Part of a small language model's weights: 25.4M parameters.
Each number is 128 + 32 x the weight over the matrix's rms, rounded and kept within 0 to 255. Layers, rows and columns count from 0. Numbers have three digits each.

# layer 11 attention query, 160x160, rms 0.252, rows 0-34, columns 0-79
134134165125158134143122126068124097150159164138125167106092124114119128131140170124184138177102134115127163176096087163110142122115140094074148120135133084143143111130146157132143114175112108068127131109144112132130120130130116096103114109
123095096153125134067136128129042108142154119139114139144156129151116110113136108087108088146119119141113147129114132142141136135124149118081166123105133104128080097110100162106109151162128105080143175138175138123092120140103130138127159099
178104132134127177091104150108060115097135096103150128190121154090091125122095110118141070122102128124143110117127139122143137100094119116146152114114112144156093162182134111159089130146144125126119140078196123137164108141120093162113112143
114109091129118097140140081135083176114108111104163149166137149115153178118133112117123096084133098093168110120145169080144159128104115133118105120166096147129135128168117117137132154118136146175124142153116170134133122110139181148122145164
172147143170102173075122157083092085171148142111147147167107172119082077109115142136123137165123114162064134142088109171133121094142161123116138102114161105139153139114165146121144125189102123082131101109106135105110085137112063135171157129
187122131141111135072129186088062157095114082118119105162118158118068144103110089100116026099128114132179104124170168109154151108093131111140188090161113141123116142141119134122019170156146123133095145109150182154095109143102149179116129139
182137117192076129069131255058142114135115112081130130135098126114121128100144128137133175122129121218130155141077123075125153100114167106172090117103158182123139207129174100151132122177140095085134102078152095117157124131142093164124138100
167104135146140120110108147072109160113110099123115076164135150133050118112146039127092094100128134132135126157124151074149160074121145087135126108175057163107138185150136123129073128163165138110113156100106169120131106134132133143111163142
133110164052137095189140068128134087077167100142110142099067144163133155166112100090096128134138146104181113109135125120150109153134096159127100108156118129116094158189148113148079130128136147159103107142106103130140201125148148130081131118
080129141134172061160100058232161160119163170124129113135169076151137161096106150091130139133148085056107049112099105163126102158149113148067179147098147095139157070102119165114175130077131138133172159207089106116136195121168179137102100098
122136173049200136227140016159152137099190159180111113176103125150156133139105152105120133161100173086195090128164101167140120158131063143079137143180146096122087113134113125125126082140173161158121106186161125130135178103116115080150121155
052123106071157113091127080209127095142134131107126112163121123113152161117129154154171185153117134087081138097140102144118107129142124135130159167147135099165128075127106129124165129089184148084138152171182134126113106101136171116156118110
158109067160074126087124153101102107140142113091133128121130156124108102087170135132140140078170114147093121079050157099130166119104177091119122133123116138109177108158133148164155169110172087116131143147102171129114149140176168176131081104
176091170131117094170137080124178128111113149183148179126137169129102143074147152052099095182150137098206088141040115114114110149158062101102124123150146128095112152135107109113125074134063090152091068149128104130134181126118113125120114096
050126119157072047060074162137147162106133133124167122123155063107138142093140131119118073124119144163197095156094171094108140126093138111148090084082163143140165110124167148139117157128173096206146069160186105107130123131135163121114082139
060081171203053114097124228070182115146111136170127149066149073091167117101191134180129082196084113176184130202141130116121117129094155140185131099061122159144149118077145161157128109124055104162125123152137105112146110121145183190179111142
084136124139121131134113093124122063157140119182131108171112113097173147154101142109079118147103089139127089136087133137099098160127158135137098159125106131138138161131147076151212144140087041158159121127133195126075066153165130112102163077
089149172064156166126109107158099142127127112136126064167132188098098162087061134110117145165120164128108101124144140206124111123130086165148145080155091066132058083133149154082168144156072096080150117082100120120071075124090077091170255155
052139136186095125090101129165162113110085166111113113040163120091130122134167161116107067139128127120144072132154131140128161173151134119138226000095142128161230142138159169148070147158113102146156061102004075150143090136111139151100175121
112108103149105078113130137149159137128127165093145109121098173098166152130167136132091136100137114147147107121096145094122122151144108130109148096135140162131147159101151136118122183129170066143114160101104129116122114114124127120124137131
105120066218097106059125162117143107131129150163145152096085068147130121140178154098151097144140121112155120140076138137131133117130141127125117091085152112113151139095132114116145127111124098179154127172115148105141092107133176132081128137
130049149131129116134120116106167088103156166156092104051130099165215103177100093124115092130177108153190117148120132152092200175106088093144091176110085139165163074174137104129110139050170099195129136181102106133085142186129180163122094168
110124202130166163162129029204112135091122135138128114198199138132107140093108181091121112133152134116096094097182137122137152167129173138095187057175136093105178085160112059108114099147169128068109118082104111139116127154178108131131146076
098070135112109067108132089199198142116142133135135146119092171136167126170129160099082143144148119098146151118085124141128137089165155133073166170190103137162169140128115101079162079133117158083095175128097114093189112140158124162118091112
207165046129147187065177163138101102130088102037157148159117148067063168116032171152146191090116076168089106019148105124156122101108198094119141106113145105104176146162067155187078185112167109046153173144169154141166088075169050172147077138
105142092127151106120134134109114131165178102095136114135142166131062069148163143125158162124149165097168142099163121129126128107133127115108191167177124144126167075105087109119148152162193157170125194162102122121113172060124133086117101099
119141142127119163148113167181129146108168159179108150086102051141209110066111048144107128134087153147158093170142131096141151118106119152086068113166087144108087150094153109149215067077130110178101188130176102129112091120173170123136158110
158050133172115075140111070010172164177170165124121161091134119100151175154086191183124103109162107096168193126113115172100175140139216128086169132180083114159132170097137140086124150172093119161119115111081195149200105160115102100111137105
102201118077162158181125104122043117108127138101149154180138125102072123147123103189106145081106190125103104146159147133147101123155150146141150164141123146110100186148158117126144143132107126170107095058146148116124165148108066108119096119
058125173155134039090111063138126205125153130167151101182133060177118084114170067142086219175160069147141156151112139124142121104116060138124099153119136153157110131088120162093161054152219172153076147132096150143123122113120094136135063151
160112126122136090121147096087132160151110124118096209145143053124113127156067120162149200183152121166102115086091131140116171103104172140148138127162099118120161172072070171120088135093156165142126171166152152144158117141072149112178131125
065165123129142101105090104093118149127134142139075111134175054144122120146121170111085112147139149098145069142093164154100115131135119138128111092134079118128163102108116161082161142122072153158218143162089166110120101134133145070126152117
118139132150113119110140131098108158141122122119157126118118121115120100113145136118117116129113099129146138104115094123132158116142177118129116099153156088113129113095131152142146111156127140102148103122142128110140136120099117116105142117
115101095147125142098115140126151136125113114137102113118076135130172142115120133153131118111161096134144154120116115167149108124165149126119139152129119143133166109148127124120134124139101105129096145140163114141114139137115127104139104104
133082138126140126160139101114116167138154077126143095133127151121132080129111103110107124129136095128109137123129153112112136145131130129139138054080118169132136116067136178114156138145094159115147170125120166096134148158094114135138135134